Part of a small language model's weights: width 96.
Each number is 500 + 25 x the weight over its row's rms, rounded and kept within 0 to 999. Layers, rows and columns count from 0. Numbers have three digits each. The size before them is the row's rms in percent of the matrix's.

# gate: layer 6 MLP gate, 384x96, rms 0.0973, rows 262-307, columns 0-95
# up: layer 6 MLP up, 384x96, rms 0.0852, rows 262-307, columns 0-95
# down: layer 6 MLP down (transposed), 384x96, rms 0.0766, rows 262-307, columns 0-95
gate262 110:493532506509448514528496496512454488493477529512495501504516504495471528525508531494481516502476506494458518489449514536458506497482488467484477494518517514505526505547502511531511475514448481521500464500521502532433521481444460458530571520504537507479502486536524498493521516516480510495
up262 104:522463503469523503497536469476555484533489475503481531521482505488498526485457496524537533459503510531501550478485478533508501526550471527474497447487499500490452489468465520486548515516494501506505515472457505473497507505500524508556489502539525515518492489500480470523470468524475479478
down262 099:505527490508493523469510506479441502481471515497486446507531507442500533481501472492513508516476425503494479509469529519487467530514509489474516526542512498510488502535474492465536488530508507541498474538537509535442541502456485456484529503516521495482509493537521516491513494499491509521
gate263 105:493526494485502462559479507508523497510518536489512474529497525509516492566499495489454485496516492475516486514516538545489451491469505498471492535510517476525547483549489457469495486514480473445495465494471482520482523484499503484475515513497488485507516523523498497457531547504506445542
up263 101:481511445528457530539496502487508516509495471503499503481529570502511501535541467457558492466496491470483503493462476497484508537495507495483500498520474495522479493519465534548508516520482481489500475506510536474498504528471460513522490544469502540511552502489522492515542470529482510482
down263 101:536463526486496509472529504507478523482538501509517484524490490542474481466486503536504476500473475537507531552536475526517526475434513536465528534439486531528504492512507522498460492511484497493516462491492489470502484465534482541515476483467522522523464486483494475509460525507504496523
gate264 087:480490544517426510474520520499498458486496506569431482497505467493485523502538514517503485509494480533509499534491517514507513533466532465538456512510485458494510458530505499480493506516493494516496529485501492476513494517455515465545507492478523511519508561490513489528530497490530506522
up264 091:527463496502496494509456460465505508485534491489503539473513445514530537488482533487508499519503502476500559527524508504528491457491527543487510527504517523499537447506509431504521510531522521518493512552476498486490455515459503481535482520469512493514519496493485540501518466529512476488
down264 089:455479515538492452530519499470524495515523536519489480534498523507467474524528477525515493519504486500479468496484499513494478508522487517466467465471478495463521513531502504483502489486494492442508478505521505512475543488545482549545517441482509531491509524526486476486493508444539552496
gate265 096:522496494493478524507447487484515501495486468516468518522487531530507552502493496461444528510502525527530492485476497539512515470511498542507505506465485463482535500521511492536436501440519512486500497521477484534479436502491495510528499489442536477520482491517523491512502514446484507498
up265 097:460475525512572500516516510490483530492460463486499508479539503487499535559503497524479481509490524518512440515502488486532525527500456487489546513474526528497501447530543510518518453486489492473490478504482488516511507469507532494472482485548517478507516441514499492499514513526473487488
down265 097:497511521501494495516493514518461529482517484515451462532486497472510468497505531505481551503489520497475506539513503496548447522538493513481523466494518495534500483519532532531467474475477477456494499503512521480522537477520497475506546496530495491537443514503472466516523496465460530451
gate266 097:491492505519501504532475506532470531482508489504477549508497508493550493496494535503490472479511505535493509490495477451494565488553533570517480517453495488504524476493503482503501518510488479541507489481525505467448507504516494486498496455470507462474480500517532435493466511540513523526
up266 097:525502509466491477502494477472470494496511545482464523496519488485484485511494477492514492460507498513517531514518500498452495474497492497496465489464457535495514508566473477489474494500526529508560516482480506439534530525500446465510517539531453507513510537476520507504532515454492467477
down266 102:501527498536493539472447478508497498491490502482509517482512482470533498469518482461519529505519522453523453471492514502547499511540492520475506529508484542514505527469509524527489478496491499492512504521537490510476537495523448512465503502427537536484542465477509492517492491455500516457
gate267 110:512503490510485463465499462504510488513524512458511485494528473547484503520492513489528500506501526513542485497481486516502498496557505480494523532490475460492489503509524531527537481523468456546517540508477477469496517484433521521460477480529494506487524561522497493497439530506529468523
up267 098:489512448475513505514497531458498513500469512526480572523541546475499524502485532476515472482519497476503462448492505498500495525542525496518504465480465523559481440497486514511479513530498541490513521497482494522527513496505504500529495493472554498520477505470489485500470537477533483478
down267 100:496487485460505565505474443509507500497521459476551510479514494457528532528545511508461516505498507522550504514505517500530539458508478527488524439500494491492482500501480483503511461508525507493498487456516484514483554526485520511479490478479514522480489493523530524456495505509504444521
gate268 111:535484489491483469538443484461506484468473531548487495487523516488500506509485507495496445521490472493560538490498509510427510536500480539511488538519490486526535512482512507475496516509506507500494525529541507510510508485482466521460480541516498448477513508486523514492449503526498474532
up268 109:521526461545514454512494500528531537500483486505461472433530475497480526502528520480490468494494499507534525542481454535487502521524504549515493494507531481514521451494470503493489501513517492480499467529486479538513502480476500548528493518487502476519481472540514508470440514462491514491
down268 103:462506469503491450484482534497524464466486495509456461465558507470503499517487562553504497486469460515546504542519511496490513549515471513489521498517461495489522532509469503456514527518512491495467509474495507476524465499488476493493476524523480488538475505538520507503508495542517514491
gate269 099:528472514463486509486514481518496549491511478494505492509513508533461469538499506440520457556506478518516537476502478477490471495492488502480527500465456489478454480504538498500502492549489538464524508525467466495511517494509507533548534503464517474506479529492539530524450499497487512484
up269 102:484520475519529475483511506506496531491480472493545507534531485515462479501487515476538520495492570498521490455485514524527538469457502508526454544491478528516501502520472482455456477493503486511496483493480491496496464504460486495495460506508504524544503513534564477547533506484499478506
down269 103:495531489468501532488456504507512509531537440470490456544515499465511494531481489493484546526522500540511490503494496524537465482508457497544466464527533542516468505505526489490508487515482529500493498515500519527442523500479489466486486522493494553478514455468523464473500520503505520503
gate270 097:486546498500510518458516501502495539496507461535459470494495539508497535477522513497529531478500468477501490497478484554504552494501485472478468488502482534506556495500532460514527508505470511570493455501510522526458463503507466453506480524475512490470526501518536473510514485509478492514
up270 100:446529514529491506516555526502494516484459517473530466483523528461513511479512455485556504492475526478538487535448524490493504484533519539552479512483491482487496512520494485481491510489544476460502502474486492462544519490491474467512521552489473477521504523500503494457498495484516475498
down270 099:510524537496493418499510508499490491520454515497471562498489471532517476483477456518495510511534462483519533452506509494495507477506488509476486477488498487531503500520509551488502504503496477471511482543522474509533520511500528542473482462495521524474520495501517510537501480550434474497
gate271 090:496513500476486502479500529478496514514482491492490499494455544506471470484504527502492495510542461510505518461481459522489507467516490465499518508567525524500495501559469504497545487501486522515478489532484513532507545498512509486461501529542486504541510490499557473541465446500509523552
up271 089:484490486483467500500495493510511493490462499469526503417516518546475479525458546533512484488471477502550481501533500520516440525546476479551475511503529532516495538513504519506528486493489471476498497506531505507466490488500501473550520475523488473487471492491468509492512504497518446485
down271 087:508471470489489475520487526518505521529510504502557528487471498507544470467524467513526473506509485504537504488456481483509522502457538520479462466515436512562461471501525494508492492476518514506524494542467510480481543507462499517549522486454515501518495495483511502538483513472474487506
gate272 092:476552553493560475470466451468515517493460505447527532480493496481510538509488526485508474507488493456500510488504491528492494536492519499509514491492489507513522498497457496496503496515553536511501536483474459521430495468487509533501509524509516474459540491490479490484505465486504505465
up272 099:493514459521504532521512538489508456496490528509515468508493573500484502502529513539525517534488516452492477495488501502523540487470529498459502479514517505507557496498479483503493494523489483542492475476478495492531478521489519487443482519466556481454518511463500479485513510459544476470
down272 097:544483499506433484497518516499485509528519484488507513529514512533491495505542496516499565511521488452455438526506515508511529501511539489503453493493490467490480496527505534515524539444478542481530480459471505464511498479515486489492517500451511520488482474521525496520463512513516475487
gate273 092:489590527503507479510473474502483524485484457463463478463448509506495482514494500522481485484487492543538521453515502512483505508507526509517491498541526483515484524493494505508504530480486492478554468497524492500486490453467529523495518538524460495478533507481452488542493504517519537474
up273 096:510485496451495504543549525513475528510483453498515482534427512504523484520521510458473498487503501492502499470511486528484532489526487521472497555509461496512485510515495492493457529483494517482504490509499483505471486531560522521470468509489478502562500511503455456453496508508526472520
down273 098:478496552529497504469544477509514500462510447519486484451444469491491484476523482475434489498529532526546486474535497528468506518547482472529524521506507481509497503531460536504482532512477502474516512450502517512481487493511516477506515520496488512513547515511488515497533479490487538488
gate274 091:562483471490452503492507487497452521495499485489480465510500496547479492496501488524485490499519501536538502503511482465508501536503500508484477514479506468474490499480519481500495471512533467515535499479490473516466490501485503552498458487534471448515549484510485503529456533537578532476
up274 097:467490486526468542438485499513505480432506488531520530530497536491479491479475516517515471481500476527543470500512490474503482501534439488440465511492471516511492493487541520495506515464493500487524493483495537495525511466473515553515499496498513477533496503462507524530487522510551489510
down274 098:512539495504474411499495517479461507484492515526478508510515565526515500498486545492481518520458516510505484510536507508559478480499510512510460510512477524512509520519489492477529472491513520472488482497561474464506497488510488500459469524533513435495499491468486514496452484480496493524
gate275 099:510554522510513498523504525518499521530459498510487528523527495501502446498496471517517464483520459470466548496494517492527498464498517519487535492495463486514529450541477520521532482520502477505503523496501496487482529470506531493475532468516466448538501448504484495544441510488501521473
up275 106:532484494492491469490484498521502467497480528494487516479436491521481509487483534512470524502508467576536458485461503519524457489487526529493467557453474487505458540508487444484475509498511512517498542478520486487543505502526518477490518509515475509494482498491518504482533522529482483464
down275 100:467487556508444528500510488522524457495545471482528507511481476515543505474501528484452503514496505492501514529517548496488472501475529492503538518485480500526495529478548465461519490482506483530520484492494467490472498519492502509527493489512494484511482521435497540441500491509459532543
gate276 097:478504521497512511515487438498477468480479506516531468470512491500533519491507510523507457495507511488466524528569519544514492460525474526487514550501489524463508477490529470516470485465475549518510490522462502476480529510501498540526507505469496477472495525527549491488476551524481487474
up276 101:474512527539550491506513498513481470507451502494541484464517492474525471494535552515479494452498494489469538536491529504475494519480510461512544490474491540501529487474512485534542498490510534505502451515476489471461509460487465492482534458534535487531504529463490502497506499521498515490
down276 099:471456494463521508525458492494464514559466489491517479492529479485491511463513524471533483484484487466489521548538474496483495480448452492540498486517515477518553503523497477544490493502521500505532503545503490505461510502543510455464518474506520543478496506493520503504515539526507524495
gate277 091:480514479499506526525498477535524497482471538467507484527493522538540501506464518524418493421505528492501500517482505521491482444473494526474516490485517527530501491529493486535498513498506501493509509470513447550509525461544487474515512491482514491514513527489507493545482537508504474521
up277 100:579526517470475521462493503462467533498477487511467469496499512526537491553532496464517470494491544492511519495478510453517477474487475488521480510517481489486516467522512470528521495479532500490468503505513504533488516444537514487495540491494493527448496477516506494478484471527476508453
down277 098:485496504502504491532524480503461506546489532481518491532483513505503494511532501478449469471491523448548534490531454517487471484486493516466518496488562493493530531475489472537516479515515531533473517486484476468513529483535476505502502497455527495490524469478505471492503529519437512541
gate278 097:544520463486484458504479502486476471528502482522448482505534518513504503494488535504496448489476472500515493524511524514518503515496438538471508503565463477491503485495499491557491488501512496499503538460511499541472524452522523469496532534516565502454469492478487506496500492484502494500
up278 097:523497442516543493500507506555453497496494490499503543525528465540447498489540466519482493519473502468514524481505482525484524529492480494511462518518484476475496524493489462523497495490477482468509512534493493512460488514518518502507474500503522528475505517502461534503559463492456534442
down278 097:514493490505518486489506475499497559501551519455534528496547506504508511498514486500532447523494482491465535506497458485457517530506544477487482523484482481466510520472478533441515496529477508481476515468519491494487507531494527553504483468484501480497466501517493571488519489492521463473
gate279 096:482539457509502492491481516540470492465492513457496498471472504517495488520502522541508461499480484512512565485494474490502544525474523522478514543472475506468474521508529469502481480464535461514467518522477505498533510505519460476474472464525513491485484538491563470499506541520519502473
up279 103:477488512466476494502473462500470518501509491492505538491482496480517465521508536535475468524497450458484505505490511515533520495523513518548510495506544517488440548498493512495529511481498502591470470530523507473547486493509496487545450505504528490515523510503513523502543496527516502506
down279 102:533483519525504471513563487475521520511529493519512500500497487495529539481517446539526523516500520502454501514515470515499491477499478494517530445480518500503525492476454498472551503498513499481532461490551486464503496511513503511490505501531494507481546474519450465477488509433461479500
gate280 104:488533566532492527477530498512471502494472485483491505484530483498505545454508530513482540486494521499525551493472533530525509493477480535432530492542487478523494492510500482489520499515480511507507507502482467504450489476495453498503492512512446479466500506509478462501458544542512513482
up280 102:502547567479508459523520519492491529535474470490527473498488515429498477484507545464513502488484532505512519491484561493505459436491509500503505501553519503490500467498464466506524515518528510502506515521494470471476475507498560479525478515516537478524500498513516508490505491477478505520
down280 099:518520544503497488516445501486491473482472552496471509512564488477495507488488508542481474507503495516544551499518496496465491476503465444507483517491535501495481467496545539525499479495571495478480492501503454503458485531531535524466487510520481484509519516518489488470515484516512474480
gate281 095:507522490486453447516464517474506493531516500536502510488545492519480484483486471486533459506505507499499509468486494477517487534481493510483556492469497544454480541506495566477496448513485508473478492483468516492465541528469509472527491527515492527492498485505543499543554521505509487492
up281 094:512489549478514507512470501513530539530501515447503494498504517466503520511501470511513524509501473460471467448538529497500481465523489514465490510576465452528488498478495516492493524524521480488481474515474509500511543481509534535500527511468474455442518519490515532498472517507532510498
down281 097:478515449516488479511487523487543548485506524500488506532484503497479479502539487487521503504500539495429501547541501521519496487459498491546521499480478512502472509466510534489523482538494442464526467496488520497469487498497490539505515502518460527435521473506508536520512508493502505450
gate282 093:500477527454480505502498487512501500484515451498514501461511511484474515462548539510495502532504489513487554498529489523506486500491471488524537481498442460523516476488520497509477473512494503454511520510457489503498522538460527522504450482530503504452508576492504478501523512501528449516
up282 096:516519486504457520499514509505473481533500529511471481496506535478493520486510475503425495540491490501522502497510500489557514502467521494517496483465505504485537529475465511434489500458466478515479507491519486513479445486511497491497493527537523520505598474514526492522489498480527508514
down282 098:493472542496484503456514497493533515490482473508481517483485454555495463498488450490526477516492511537480498462511505505479509508501511539551518525469501524458488514497481509525478497556485480492541521487506472525546496502507485504499540478526518522562493502521524501487483490496446481439
gate283 094:541522476429524489523523488487508483546472448510521511487478489485535548523487522522488493504487484498512496501519493507501462523531490483492532484518527493475480484476540503515512465466529451474553514533498471492501524485553444508534474471496519475462491489517503507483512539515519501485
up283 101:506530499469509472474550516535477497515485474521521523537487499531515524510531526442494513521458523505500469482517502558492493526542477511481452476524509475526488474466457521499576485489496533483502531520555493518521466476479483503533493481489502460528478492516512484508490504498505508502
down283 101:551497532537502471487492501521470469539509460524513472466532520477526488510506502498433521531504502483492485471487534518525514501483530480469515451510476498503510540500471509546543472467483501516486509501503531495516474457485469511517513508515479490513473505551465503534511496496464452543
gate284 084:501474523481527542527527427506497460503441492529503480470506470501538476502554499462536514515495460503487479487474489475469529492512503517503507529532470472481472476465464495533502541455505535512513512524514529535468497518524488490496512526484520510477496495511505517492469461472477486523
up284 091:527507470531524483504482494491471517472507488481523511495471509517521458490522510463550482555479526502488495499503466484507461551545485541530510499481514480510523521551494474526520483465464505471466476482480512500477460466480465502523505498551507493488489515486484500534436503521513491544
down284 093:497485526487525599507464504478494497508530511479519513525508490485461430487482525538481498523503468486509517504507501459489473506530524529513491532534478462487488504489508484498515537498565496512492480459466528490512486479474488529494513495486515492524550531467497496523524468480478478494
gate285 099:503483521474491488487455469521509523492508488476538501501457485578486482461518505490549516514539498492461518531497484511515474471482480541453477500516480511487502488495464499522519521502484486502524501533498494486453496465500523506492518555498504487439534518506479522486537511485526436491
up285 101:510497479541472496498497495505477478522512461437497442486556466512501539499474495467481498514508482495468512513492561464503502491468536518469476496507546494482486474528497494550474489524500506465509476489533499483518473498495461472526532478498495522465488554526524513497524482501548507516
down285 099:474483502500550470488476505470544477528470505516527461506498486519477501532540505514539456514515531501485555481485502453497489458523500485521481523461528467484479530481447462503513469536509470498532505483520468499527529474559487507524526481509509497531492494542479496490484520496522484479
gate286 104:481507535514518494515513494483490544533483492477509472552495503519501446514513521561564476531502433525516499477463456537477484519452513487514494478504493474497524468537527479501516460508484453535504515515533497487484499510533532519471504498476456492468500483505520502505490475505497504503
up286 107:519500511513579523474501499519479492476511540494525495464484488492540489498479477477477470510463499524478470452490484533499539546504506502495485489499509469536488504515491507541508517507525495494488467565516558500492530508474537486508506460506518522484488487439493460497448508500474480507
down286 107:488501486461507459484486499501485492501496516444486455492512503517538489484528481498498511489479513498525498527461539522523488516526488475528510493444504459478504518510508499452487520493575451495493542559521468509472553485525452496500512509534519509503455484482506513528510517487516528492
gate287 097:507468503551522493530486486485507538521490513499531483499541519498510475495484491509490542472468510484486535505492515513453511491472540534510505557489517544488508541483481448463463523454469518519510492538448492530506525492494511493485498489482497446456527503474541504498490519490512481459
up287 099:501469536503532505515514470497505491497508523541425519524496468482477507461516503546517501493469502508527498528451544526476542517520456509482510514473501543522494498494534499446492512528521471467525501521520511457502500497528491518503492548495528461479542497484514466506491522483522540519
down287 099:544510464504501516498480512541489517511488519519486479426520492476526510460482513488489569519457516510476488483481485538484516452529455495534496501512521534494472482474485468499475504501491566473564517505518503513474504522496505465485477535500502477538528518501515485479496513493490484525
gate288 107:505510501544505468502487459592498505508526485521522510505497482497514454560454487505463477461545493509505480475470515484469516508466500473486499471489533523508526448494489506505469471473485490499505534544492486520474548519507474512544497507513493487507541518492514491499494515500475531473
up288 110:470489501499440508485489486521476510507514508489492520490479475506472495478465516457494480514556529542521520467494464473488488505537494501535514489513502477466504557504476482506479477535500513539505530464507508481458502485533523552466485514524479532523496426530477504511526502505547514495
down288 110:571494515483460553472507511469474506517491509497495536495466507508495468501472504537502469545500467513499467500520495454507489488522504516495506505458496479522494532472439487533520519501495481493501564489537528495483545504493482501537498508462483489512518491444492500485484535511479554501
gate289 101:531500514516544480500512506485528506512473474491492488485528428488482511492440541525526495516549470535505473499475553506541477535494524461491517504481486484492517479474540502528426487511494509474515504554490483505468497483526503497504520504500499523454495535518519462491488488498497530513
up289 100:490513480538466516478482519532542485552532469492491450522484489493492553460475514450454511487536511493472508505473424517503518491506489478498528471535488538484545458522483478472495471520475516501489491513533523516499500521498486489522523512498486525482467490473518485511531523534508484482
down289 099:472511488521490501504517491565499530534545447517521546475497474513528475519483566521492491535513472477488533548481465486473453482487529482505486478498481498507524456547527499542534485463491500520497521495507496482500478507480476476532502519514486512451486489463504474508514504465490488511
gate290 107:520472543495458492551511484529516509513485476507488494484505450504510483504480538468524498463527483463544489483488514457531532526489512455486504457474476461541472447474464503512497448510497489538520495530532523513531477474477528505516518502541518502482522498498529475503534492500497518505
up290 102:501526450546534483458514464539466492501459529471517544518481534497449504475494519501518497540478493510494519516508488568510518513546533495489536489489476501526498514517497463474497498445504521502530503508500490501436519514499485487492498453515500457542525489471511486492499524497495517484
down290 106:491482501503447534490489540462518497510534521503502527501503494525498510533524534492492527514498514516471463469505464442494476482490496500503500454494500522510507504490515502449475520481455539508530472512541490528487499549525441519475518512542476512505510465491534470504472546465537469501
gate291 101:516483463502552482451461506470508472528492501469490536478506468487514496519522529481501509458512497523484466480490489520487495559501479483518535544488498495506520477499496476489495496569500513504537523479509459486508550435492471547499471488498499479518502506507574480498508501522503496489
up291 101:520487506460515496478455517489509493485493516488525527492499460553475474509497516477508475457537523465518539511486491518482518466504494544541510511514527503547465482540518475549481520537514536537474540513507482456532515455519463521503522511486538498508522510500508502487487466530479480470
down291 102:511526507470530468499487538470476518501462531508483508504515479485494539512458533502517500494532486500457491495483502523492481458513464499518517523445540494523511497474501477494480504531508525490492508528468443525492549545562488455473542526481479457522476507475512503494502488549498493509
gate292 101:449521462497549508487526441497550505501499480484493531469494516475530548494517528520500478535525517531529477472493512505452484516472502513439494500499481531510485491513517541479510444459533491530482515465532508510475476500496483471477498532492479518510542490523528477486501519500527479491
up292 096:485542484477507527519476507524485504480536500469505486474532517456455515510515472476471487519520520508457523474498475445537493485511529525470500457504514512514553536500460533505517452468488516468476529519495487484496522541497554507504484472503491529496500477513507470479493499545517476456
down292 096:485550485532500462517497494513476510495504477519494481507511529509488489487495489481509475519537482535474526495508481494471518483477515490490480496543489453472557533530464559533532497498495501500475457550492491522445507490460551472465557527493481535526499514484519484475488488486500469499
gate293 103:514482573464444484509496507506513531530479455538465468470509549509501491497468527512529513474544474442482508523453504481443487486497485498542499534529473518510506496486473506493519465506505497503476527509499462542518492507481517537519491539526486500506489505520497504493485504503507459484
up293 098:475487491489539541491513515513470502522472483542498481495468498490499512493519554504468480502522496450507449485504497513478506502483523541567502518546471462491477478509477453513495477475503535486479516517500473463534449489491548499472520572484498512492501509480519486518484523506526515487
down293 100:509506464524482490497499530496495514550516466497493487446531477512526499542468467518477535508498482477505493476538469489462515501545493486502514512507481444494497450471508505578495473523544474504500491493486476511511493507463528511504500487553527523514466537526507521513481542505469478480
gate294 106:473502527508491488471504521514466514449469502533476501519496484544437484486504497465507509475478528528507502463487504534506507466503456479435516511538483492523489469488484485490522484529525533491546526475460479505521520486507497499522533494504499483469546575488512472484485534513513505484
up294 106:505477497547501492470510516440507522469555485464497466516540454520472508521501515471503511474457461491510448479539499488485538470505546474499531515451473480490511490484487482458502517507513488537534507477483528474448488517500502500490512484527482509534512529528514474498515484528471498515
down294 107:459504464474464554522514545490476486499511472504535519500529469460520477538488470534462541508538510472499452492518480507501460498478513508518523472461503494487520521525480465476474517478532492514486538523523535483500468507472492479524507507574501531501533497488510490474530483487515500509
gate295 102:496515548482500512512507473508517509515492487529491505516496490511542506549537489513503449531505491522558489485428458468443509489521510499457520512532486492477477466462520529515472519517492527559486488511520493549501513496498526493505500475492475482469485504522483474499453479492541496473
up295 095:477526482518485468521501509524480512539519501560458435496510508539537520511484479469468515522485464508498500517513471512484475488528492509494478486498511476481527506518538495501509522505543462496485539446511467494472497513505540481502527511483464481568500523490474531530480446483487491515
down295 092:495518497490480513525570541501502502502535511467486480457496511472503535482479494505458507493504452524464516505504504445487504486526487515539560502477490451499492488458515527478486484538488508521548549468529531445505512492476486522507517523533513492503477477496517535501499506473512465491
gate296 093:469484484483539478504539470486496447517505497527541502499428486538493536504497498468494494493552502518484511506497507478493481499511494481522453523523492560457527532478538518474511487511476534505505508495516509524477534464519457479453496502500487534479500530478489499486449469505538492517
up296 097:512502464470550507479483512508530500541513484485539544473506525493506471466471475470545474506505493527516479516508515533480472501480530477504491506509496519502512515491495490499478510469510520495516444527513494537503481497452503496465515491517460511558519477475506545472522505470528425458
down296 097:462523500504502458478505485483488507532528518504507492482564494509513535483454480517447489504458520474487463476474533506482514487524539516511485565518529468485504490483469480553487516527498508482523510486467484472516486507499518489534483518550456528463516508483471488535529523487514519529
gate297 095:502461455480505520527537488512499512480458483492490519472533438495503463518546511477529490474500519556531504513475526538478514514488496539443513499485491483487511514526528475527458490515505522492482495522517464519496525529496458477511526492479495488533527456490539512534463458498511494517
up297 102:504517469474499473532502474501493476488528496523488507453526485459456461504490498519487486516471520510498498499495479495451525488479509498471531524540497535451490523561553501519511522520454524490491472527501501490480513531464462445471493490534539517507468463478524503530529499511478473504
down297 103:486483507512484497500492495508480500504485505568508459476542547525462493455480528518494498490518478487510483472512455482539533481495512497504499497471484500500497484484527540523529516477529506467473520553482509481457474479474573508484460505546490497494478546475498534527464497508523488526
gate298 109:506483498479524487512469515436484531503468518500488494533490499479533496490502520450511482492502452460540477470498558558487511497480487490443520469505488506514513457502514472456465529480521478544531495524528492528493537540508495492471521475494482484509546497532504482483522494526494497505
up298 105:501491498495509473505508511510497486501515502484485515494530480532508519501468462490455508490474560505492458521503571513511485465531555560457474496502492547511508520515499485460546489469513511497505488511497481465503486486476499483488503517488531521494547533495508445508503549518463466464
down298 103:478527489510464506513513530549468502491473514509460477524476477504484471520490497517506544511469528488492490482502473482551490493478476545520504484514490478460505546458493517497482463510467498522497478540514459495506515513485534546486498478488520502490515517445512484523532467510568553482
gate299 098:499509468491496497475478450499498496494498527474502554474531489515490495445471497482502513506498487476500480450479506509483493520512494539497521494481458546518509517535514474464491498520527485471526529506472511540531537430493480515473490515486540525445556536496481497501536486519493495465
up299 098:448499500525501490546475468473496480515537512490480471516515473550535489522505553514514523502488466521521481484523469463477476522482500520499479483471546506493473495519529482447510534502533451552523523523525510512523493477470487491520520509502476518529512469477527525515532488457518531489
down299 094:511496516514533482498512486489469448526498501551483466509507511503479485560495494518485534506499521520449497536538493498491508500503498490513467459475471449487535543482473542474527509451515521486439521542520490519481468509504517507489456485520484533491539485486511489516471496493551508501
gate300 091:499512488520484515501504504513462546491472490525478535512522462473526477515489474466499506498513496519488503483482525509508549564507508510511463481472492489494464502507554498495543466484459496503545552514554477540523525527483493506491496519476487472489467507458440516496528500497452477502
up300 093:495460480557547481453477505505461517515451490490543487520542495502497495493486508487473508470494497487488521498483488504503532451538526515545468541541470494546517492471527517510512497500445497498493496497455535477485455467502510486455477504531498499527512486498510525535527483530504506511
down300 094:486519513507499506550516482517525516489454480515504529493464484484487466477513488490509496458488520498490463461493511534488428491522529531480547502473512503507511515517492522445452540502544526502479536512513526503478514487530506507532456473477506530519496525479481489457476471556503515484
gate301 095:482492495501460530481532470531500487532496507547501546471521493531478494476525485473509470541443504494450539469521507525543473501485490498506509477488517482480479524537491552471535486483503512465514496495463474503488517461451539471496503536539491485519534501488540510520494515520491516479
up301 095:470478493478499497480493487497539510454465527501427474549525495507524486481475502543485539477478477505546468545489504487492500515489495471521481476493495484525553452515488540453539492469493504541510517530540518527498486525486500528502471480514531474489482468521504537506507494480510482509
down301 095:511547498468539545534500527486518493470501512482524482496480497506489524551496488512486475486514504510514483499528489524484455545504545499499483527479522502467490490489508474488453482539477503533551483507500536480478448521486510469449476520498528462481464502543457457514501487520533513485
gate302 109:487491473484541520468494511513528511481486506553506508477454491538531508509495518492458460506492473550514511454506499477497510492474486531440480531519504464505539555490500459459506474488518476490519556476475505499460531470523507502471512494478476488515507522513485465497504557511511498516
up302 107:469476501498503485489501509491523487495560522494539555472509552502491453511515497523499491480492500521428469499512507513474525506525498513502518483550502482514530496478535514518517464469526496547468461527547513487499512490498488522507534467514475480498455493447518469455516489486506526483
down302 110:502489522530489542465515506510492514505469485510503475491515522528522476496506501544476486508518474569476481492506489555480496503507553515502453511474467506508548531488465524537447512472486516498473483518440528513506489462498481490450511530492539480470501486459500490493530508513497536511
gate303 096:509470493531515486497529496511437458521493522478474439498504519529507538513478517488491510508515501516501519507508508527508468515504552505489522503525496458464513508510469536513553513453450488538494495495494553517483460449549484511477506492504477469524527493498511523461540486524509516497
up303 100:468526522512455523501530493461505511487514522474523522508496498483523534509497529476478489469478484503503512510464530516497515486507501444541498484511498535432442492478508507518514515495528478552537512469559480528528486494470496522496494536492506516462476471483517509467505506451512515548
down303 100:512511499456504487495486545472519533505500502482482505528529559526463543449464483499521504500489491489509511533516457479502503554480508486488477497451504539490508434466515501494453496495494485534485501484501534477508518484504487511459503473533494548515527492537504524467527517539474522490
gate304 095:483485513476490461480455497518458530523528479489537425500487513517475491529481521449513466501553510551505490517470519488480520522505495514478495497487501540512487523497521473527499513466492476508512530519542539466553508461500523502493495501489498494532540501483476492456489469532535503500
up304 103:504501510475456494514457513533495494469519503498519529504467516536492551523503499462494502509473496499498438540486542484486532425453484534478489502513487500506488502529527487493529518507522541519473486522468491512516471512484474511493547510500512461496446535491525499547541498492486481504
down304 102:484522505489500551511548528487520508514510505549483462488453488555485492492483455474543491507444527523491532498504501478450518530463493500501520440496487531499501522479476533507477539513493520518497499512535499515524518487480496465509451520512493495451497463515489476510523524456491497493
gate305 101:528531515504440466526467527493488484503461512451481562514508524531515487497470518447516486477465537504490507483499490497479534549518499476489580488508466508497501506520470519480499486506490471498505499514508534524488499499508522472557463549490491473514494494472472481505503516526490477517
up305 103:456469504529566488514517482512446470474467486468513485503467489538497462433500520482531492437532522531487486506506472516511507522492499506510547537476498486494503444499525475513493504443516523521514443498491516529527512510506464498493519521489519510462477501493498497508511508502516513488
down305 104:475476517510526467534499488505474485461498518521511498514506484500501498475508522503457509534497533483494508492513471513432497492499532517486495479523450535490514468522527489485496514478509508508526522494517542531561467445448471543527515491499545512518513523512454441485474491510518476503
gate306 096:514480548518475509465504487496514468508528522464528453500501493451438480480486502478495501464513476492523497514496511468509525531548483493520507476472528537442533506500501503503520512478446442548513504489496509485455517493510509473492504519503494524511502530493550448489528518524497524497
up306 099:436499491499506506493489452523497544483493581470506509552522503488502493514475525522474471464493514520514455479509522515499511528473492511522493543473531498521523511486476505476527492434527484472498490494464524510478497495541511529488474482496471497517553503460488517503472483532501467498
down306 097:551457506465498494541533523477482549543531499575500497478514530496503498520486506502464494465521490472497489473501509524474545479508495479511479502487536569488498497467494482516517501532481482530502533472480520470481494507489493491458486496518537527511450468503503476486485505520471455507
gate307 106:498528485486508468485485469474476495491462475503461532549470508563483482543565495505513476468505553511558495545458506486512503457485469504506495529507468456478491471510513534504509474462495519527519495518499494527526513518515500483477489498491475479521507521492532479456492522487528504491
up307 102:497476488516517497488460508492522459484498510514495534508481488499512484511541468527494481526497507541548525467477509521536510500487472529445496503530501501467494513492500508467490512502520482465552518490509515455441467481465548481535467535477519483492501496496469527509483551552526516464
down307 108:521464512490519549514483508463474490472536513494493494518525480522518524500514511505478447534531487501522482490498490544523520449496474549523470484511471500486530521507515532561495453493502512470539458548486482498488495508467542495496502525472500472459493463498475492508469523469495542494